From a checkpoint of a small transformer trained on Wikipedia.
Size: width 128, 4 heads of 32 (1 for keys and values), MLP 320 SwiGLU, vocabulary 1024.
Architecture: untied embeddings, normalized queries and keys.
Training: a variant of SOAP for these matrices, 136M tokens, 4145 steps.
Each number is 128 + 24 x the weight over its row's rms, rounded and kept within 0 to 255. Layers, rows and columns count from 0. Numbers have three digits each. The size before them is the row's rms in percent of the matrix's.

# up: layer 4 MLP up, 320x128, rms 0.392, rows 235-251, columns 0-127
# down: layer 4 MLP down (transposed), 320x128, rms 0.369, rows 235-250, columns 0-127
# gate: layer 4 MLP gate, 320x128, rms 0.39, rows 236-251, columns 0-127
up235 104:141150090117163134118109135129162123173164129155144081106119129111116117149154132164140128113114124145130163155096180135150126077140118176161133112181160152118132144120129174102129131155115093138129135119083122140085155102133120111158094152114139151145129167130120123152085125140128116135164083103122123099141146158137135146164142168142095116150093135119125133162138132187146130084160
down235 103:116181144137118065140161094121125100109148138121126149144135144091125111130134122137096114154133160140121151139127138104134094110126147149141138143157166160164153122123118085173132111124124116165130157143119154112151148143169146130076133129099148140076147130127132151091127138140146155134109155149166100122163138176098160108093132162094109124120132150104162121146081189127158124165106
gate236 098:116131100122145124142104082126126103147118170154130119106132122134127112115101162078129090166161142151121085143133140107155141147154133093139091166119061160087156107142099140084143129155129125135121125103141122140107105143116134178109136136149117129135147138130114174123108127096083108093092140123160088153088165156105062116143116138162094122135148154125131148101128136165144134130120
up236 103:108151151143166129131119120114155171147154113129093157114156147150129123141146162114142121129133147080161086127150094087112140145114189164107113119129093161145098108119123159102109139147120152163175116141117131154116103146099168110142104150107117117108119132108136113082092101086128150156158084149161137132138104123133109126107146138091096144150130187128157096119155126133129139076098
down236 102:102112112103099150159124148125137154133178151112128129131117113104137108103117126155167129085093119148104186098119135160144111124148101132101117114095152153086115141144146137150129187152062114150107129160115159132114140100123112093110146123127142130133114139112139145153139104126141159142159089118104124176162127101128162125141139160171152071110109154126136144134115126107077148183125
gate237 096:158119150166147142102152136153140113153099156154113113102142117144124128095149118138093132116130112131124152126162181086088097180087104153133120096070112095149136148155136122110121148093169107121125116072149100112098145133111161130154107103109091161127096110130126142134106107164156144144146140082123091122129136113111129148101108144149121150127107089170132122125167093114152152092145
up237 096:082112151131133118130096131108098139101138122158144137154170123112107091088128122142148119122142112121151114099107124116164116143133144143128133159186164073143115128137136117128111096111158174136117130183107155146127100102139099143127102168122125129151113087102147149090124093144084157116119083124143154113143200124121062167154160141108124131136120105143108139143153135094133113115140
down237 101:125140104126169133114091131141178133127124144182141130131172135102151130108121166099134148124141091113176111128153106120064143141135075134091155169148128148115098105053141127170162114139136119123104120151140135104125120123100072161113147121158138131143099148093108106140135145153121142161122141164150151117086144137099128099111158162092126136142106144159136118118136133140137159137105
gate238 106:097158078116119112168122170134111101126092140087122141155101138145119121164137138117148164099167116103109142151123145121111152140119121137114146153126149127097128122143093133120137141106114138147160085055087111132153082120144098197127111089137099103098117136122085130132105124127153150141104114159143104117112115109111153104110118124174087124119104127114150145136061155113114135150114
up238 100:096106155130139123109141159094193117167114135131133138154125158107121116133148123142104128120133108157135119169167166126125128155115139086075125081120079162160116145127111114139142120137131149187163116098101144096141128105170122123125103129109141127099118133131151129148077146121156089146106122131092174101138124162145138121135135123125075171146116090124130152118144117174146083144155
down238 104:140123100117168138135147098093183112073162137123097101109121151139081128137140127108128119080142135107150147131128121096140101154132127146105121102124145137134163132164132150144149177179161170132107151158121099164129113165140111137114151160110127084141101147122147161092116127139108122118134178134147129105097118127065155175136124096145152114155120131112127104147117135129117141065134
gate239 109:138080144123094143128186149115093121120160157131114157139112167118078158126109143187138092092126156131144118127134158156125127105126100096118130164102133092146147144080127126121144131121127171137116116120126114136123117134127130130113066128121151105149090134130131130109145116130081168130155128131111110148109142118143127174167045165154119136128117114164156141141149133150147157120174
up239 107:100145145122158139106115137098143169098116143112170115152129147112130121130185150108109123113181109118095128113120103167124147140151134178128122099120131128146091095149155154118115140146132155163137086142108205141118109110122108121125103142097093071156108117142183135139097153137153128118126103118177091119147107136133127096144142170143117149111138125169111111104153106164159118122116
down239 102:132112142107110137113140082068151120144111165096146175138099154156129131165095093104080161168148110123089155142128104130127109112166114101140122119118174126184149134130120102093108147129141147129148162135110174079125145093123094109129116093129105069141135123089136140141145134159157103150111135110157127145140154128138106162133155130140131163149155102128123139097149139119115093117152
gate240 105:157086092122141171120141140127150142165138156126094128068126119126131106121162160110097131149105147138133154127108113132148138113163146105133091109135121124123110136166130121159150114136091133126153120064114180133131118092150129132108151144086102089137080130120107125160128114137124151118124105108135084140138148161109108069126158103156092118172125129146118163084148098137161174142152
up240 100:097199139167136119133087115129119110092106108132130141141152177105142107106140124117110164143098109135142086142151139124140114129100106130159173158112109144158140147147126145101157131150112100168139113107128111114144138121115172144143124120140076153142133110155103116161172121136134146086093102111112126157154168134143116150161097156118158151101157139125086097116087163080114103100127
down240 102:124127152148085118106095108125110125135136141095158141149129108131157117060140115155144109117117122117141109144119146114135120140102104098138141143128115138117113098095067134118114164140113154084140118102133059101129109137062111110149119161110100160144142124158167132088153165101152163129101137083169146135146120124107146153155108133165095154116118131159164139140106158140123136138082
gate241 103:151130145112146131140138092129188117089182100134128112114148111157121115135174135113128119092151105139126170128078116109122138173098190136117113113101129194155112095104113116143127156143152125168141148117124106116150129123094117178111114117159125125171137136180159123132118166118126120108148111137119119066101109113147143122096104161156128124118127113104151135099140118168104150117106
up241 093:135089121152142091139125107125162126134159086137121164148138100103110119156128143181124101138146152148129139111125076100134147115132129106121145115124165125161099123102146097104147126127127140165151146116088119110149138168135100137135128163119099091125097147163074133135104161100131165145116110085146152127123066114151121150141091162124090158119165120090133145139118069110124162166121
down241 102:110172197091115159101122112143190136102185138131114086163149149115105134133115119105129149138141129103085149122106171112122094141127150124168127132159125150150102151159159133139099167155134122150157116133132119138151125135104132134113167119124144145150142188124102112109121171106138152106120099095131082087128096145098131152130150121122136114121080106081123138131158130132160123131143
gate242 099:101152096090142130144140134142125160118136133144154113119085117096138137134135175114104163123099146171124127122080157116144128127104138130111114145130134166117127133121165160137147140129132142142117095116114140105123062111081101158085139111127149131075106087161133097180091111144152081097086149092133118176127095159118130186118134163134151110134112117140139088115114122143136142113124
up242 103:101147118107103155121163160118122138140132095142136155151080123114124105126134148130138140146100118178112146157150132117139097129150159170139094146142104138138145143120161101158105127084136153121124133185136099143131115133115118103092135097122146131109119126156107100150109137132125134125121126114155181192081091160082149175125113172144115151145083101104169116119157121137123143070148
down242 106:154129147146144171177110153146159130143124113135075114144131140084102149165104135157098146120115107124125124115108124099169141118104141154118108127125160100145118131121113160124111123139114124125115091158079128120122099128121147117102063124158150124148130114122158145139118128102072130110157165138137134201170130198140106132109121140121124176166111095115117105142163147111098105132152
gate243 093:085172109149143168158100140181117148142129163167117132110146148160144130128138124157116119139111215115152095146126106131113132107100137117138136178144109166083106134111090156136144152155193152095124119150134142112150110144174149124152118145110143153139124170103104107103126146123143161141115152154131148105132120105108147141111133139134085108107100139119088141126114121124097159141157
up243 095:142090156100111139096155116098168109153155092141148095124123137095127113128114135125148157146171132168144176148125168115168108167100138153131167096093118128154117147137127136125134125127085130150136134141099123118125190107069119146117143147109144114125149126168097156139097158159143177122106107105108099126123120132131116101143141115114173141153127146112160148083149130163122114082089
down243 098:170169154161148110104099129096128111132123110150148150170108120137180102177110124147118135130139118105149149146120119111088132175129113136121122105130129105151116114136100126116128092143144136108072127125120090154121169133073146117062106092098153128111091088113186144132133145141152111125108163114140143141175148123147108099115153121119106105139128151128137162146103161107115158093102
gate244 101:112164158109089129104135109144085115125123187108115097113115157109127113107112113089092121143131118106159127107089141162101129102134120156121161142109118134160097161134189155112117160122114070143153099151155140113153112123115160127149160126147105145128108113158105105163148180147122093134139131142124139147086083111140120092136122141141137103149135137120156111126120134150049117128160
up244 106:095110136119109099160118173176150160134087157121120125143131126103103142111119133117142165110166133098127137077151140141119148145136130143137184090161118155151130189085191139143127139142127078131142125135145137109166101104143109108164165130125158128112156148090134133123107136103121132096110175126146170123161149116095135121117129110171135176136121142102127140148113137156142122119085
down244 100:121087133110080125160144121134134135160105118106120111123114157108141153105103138094141109162130115105132119138069163192140114136137134147136165081137166143136139164127138107124147137162148148143132133110108160149120149073079158126116115092117110139147148098138157085132133091113135125155155109124060145172146134142155136125136129152130160155124082134079156135095136118143147162139118
gate245 110:160107158127193125116136092127090176127144150146139125139118082105092118120125121124121098073107087136122126156113143146121102118113106143113117140077069137079156153129167155146152123160114128117104121148132108120118156118153118130132120131111143137117096102085127113116118158091144149150156100114109168118149122078134118114120174106108157126157164157141155128141144166158107142085127
up245 108:133074109124125131174124096164148105069148093118116108151138138160163115129104191125129171130135093111116148142155098162152109123098154113129105137095165134165106178127135135123139127109124095148156113131127126091098114121130145135125093116139143127135137070132095138118148151166135161117096131106145138186112139157121153128119147084115132106167148094133141091123122091124104136095144
down245 100:164110137142115155115138173170126118103124137140127142077150142113113162137149148166127134123098118114136160178136125134186126129122143133146126137122130145138148099188121100160122119127107116109152100143099119134107104114177154169152154072168126141125104149155125075129159133094121108119185108095096109156120145149132156168082145123117094126118091121132146148154122083140114124143120
gate246 090:130112115152099150064151116120134132108113154094125169135123110128148142117129108132180135104098148139164144189121109145131165145141131170078131129131127155119155095123096124150175135092114140118172134094111129139098146154132147127105144202129127095120109141142152125101130103163176118137156102104100095123160100105146143119107117145098108108171143108103113096129145113144160125108139
up246 095:092147122122147159132142114137123097133119079135120150127177140116108130114096138147135143121186149160116107116164089116147118127126130124113122131145152094094116136115109180149153137105150086153126171158106118103157136109147121135153138143147152121101149116194127154170177121137137112150136129122170099149112148103096153154116191141142089091125080144095139135172138137148134100134138
down246 100:135116142105080166136156132082121129101141155168115088145132140134147169128136098107100128085116110096102122156160127150134111161154101125133148114107108122151160147090179104145114133153168137146126088119111114122123093137118089133117082136126148150130097151143146138162157093095119114098079094123175127116122121156159086147125162121136115153151136107121100106156167114150110094140101
gate247 102:152112096100102133142150157109096118115118089142110090084076111102145138093166143150098107092134143133150143079148123104153132184152138130106141144129124101113089156142118108130145147102115068120150109146129103144173083117155117156153108135120123131124128104158113132116139108149134164160163145140119139135146129149115148120129119133106139167150087088107168129138092152130078169115102
up247 097:116114136140127145077127129144125127135086148135118132141084116127171116109126092121125193121139108133115134135113126143144118138129143136150187134135109141162128110122153104114143099120109150180162161087116125045094127115130145114172114145089153153098140146138154125085073121076133126147100122128152118128132138137136141116133084126137146155138117085158100103125147116153161120088167
down247 103:109131151126151155141102119165160117114135113121120153163135135114125145145116147181146157099124155129113164172071129152152103116112152120147152171156103105139109137121146141104119125202115116142126084104146153147094116119123166088120097145106149102146126123127145154136102132134099145149107144117087122103132123187159126119098169128177081093154123135130144145133123105146166135103089
gate248 090:138124149128124106139156137131139135124131153142137159130161128157115169108164104111146116115163110116144114099127137092126076127106165131149164133133158165174122136112144136113156130174077122130114100123109110121069209153121094147127117127122129141163125120126162123145155088169124135135144137129074160117123121100130143139146127176140096103135133142097112185133138166101119166096112
up248 097:120146160104126100121156097175158182165174161142131127145121154149093133124140144110153156076133124113104105100121108143100132091144121135131141134100138187133125089077105162145152148136106091117112116141143043101099188114128135102148119127119141125129141128126142166110130133137125135136099127128131165138145141116142145071140127114150146104123109120128161112118165137093123153125102
down248 088:104113123126177178109110092101131126134149156134114111108122129103128155154095134115100131154118144133141097109116109154148078120087115070070071105159127106128114125174115114093132090149106142134135164129117145145147138117117123101104147156119101106122119091132158147156133090128127126118125114140165097137103122168150138114152104181157154109106130098175108130139144168115175111130129
gate249 099:122147096140112079136126160092150148147141123144117155132131188138142175097130156157143093104088082123133138092124101095094092109143110142131155133088138155128183114126148163112138123129105106166116117159119071128095091112154126103127103104138107159115154111090128179118146128113094144122107101122115133120123145112154137137127196120120163145117131151120132114118108141159110131101094
up249 099:151145123156100145142132114091103134113119176129108100148128106136107095165150116110120141107109154091145086168146152110114153111155131156080161120166121093107090161080127102141145123146105127082174130131063139120172106142153151124145094152105136131115079159087128125158115116143129139146134119122126167104128159144132085134123123148101117132159147141124107128136159110120179161112126
down249 107:186115166133122141153119104156174174143130169131125116135121140117093122153153060068127194131148123135142144141124118112145134147106114145122122158121110157132123183085156131138137093109112123101079102130135114107137119146190133123120138116107132139180137150135140146116147095125133142146140129121099169133170146154123114107132097164153149169121139107121139155129134099135168137146113
gate250 100:136157066128125115151116126130103134100119107112117131119112158137191132100143141108136129126131100137121138175117153096120162133115131120123104124111167107159150168121139163115154089132134120151133064101092113087093131074163130114132100148099127097118154105154136100100110121197131154132130181155170099117145126127132154126091105144118095112144127100136098131125129110153136101160122
up250 100:162131140140156132145141074166109084143130105158108125140147131158139153112154108134141153127121136091100108135101144155113099098110108120177110146102115181116127169075130106107112121124105124101115137147110086108136124069155153110104130164110124118139123129133165135120126112150092123106110114135092140134137137104149144136153096116116087143123133137172057120099136136141082087099170
down250 107:158163153122091101125144150121101143128127102102066099073151135098149136104149157121111140112173123121132170086113092130083154121120131142127121136122101088144132146153141147149149132118166144129130123115110148137099096142092136114160101138124123104167149159150073137167149127133124144156131112061125102136118150120181146110159158116148152112117119087132172164119096137135138145139120
gate251 096:138137114116118105120127109154122155155183182125151141087139128087110099081118143128125094157127112123088110130087115152134137116123118165126126126132173117121114128163155137089120159088137131153121094130106141151123140117104122137088136118091065181111105175073136120125165116160178105127131155154127142117127132106146147113110155099176111126124122118122154114116171115141135135124175
up251 096:121096144131109099128186141167126114138174162145140099111115116103121146090118153143161143117144080135113122173135164116138145133111118129097153080131134096110112138075116156121155101121137161147106125170147127151079128118128129143127094117118113105105129154103124143112153071120149159130157150074145140091116128095138100148120105098180133146160086091169117118116148126126137116147136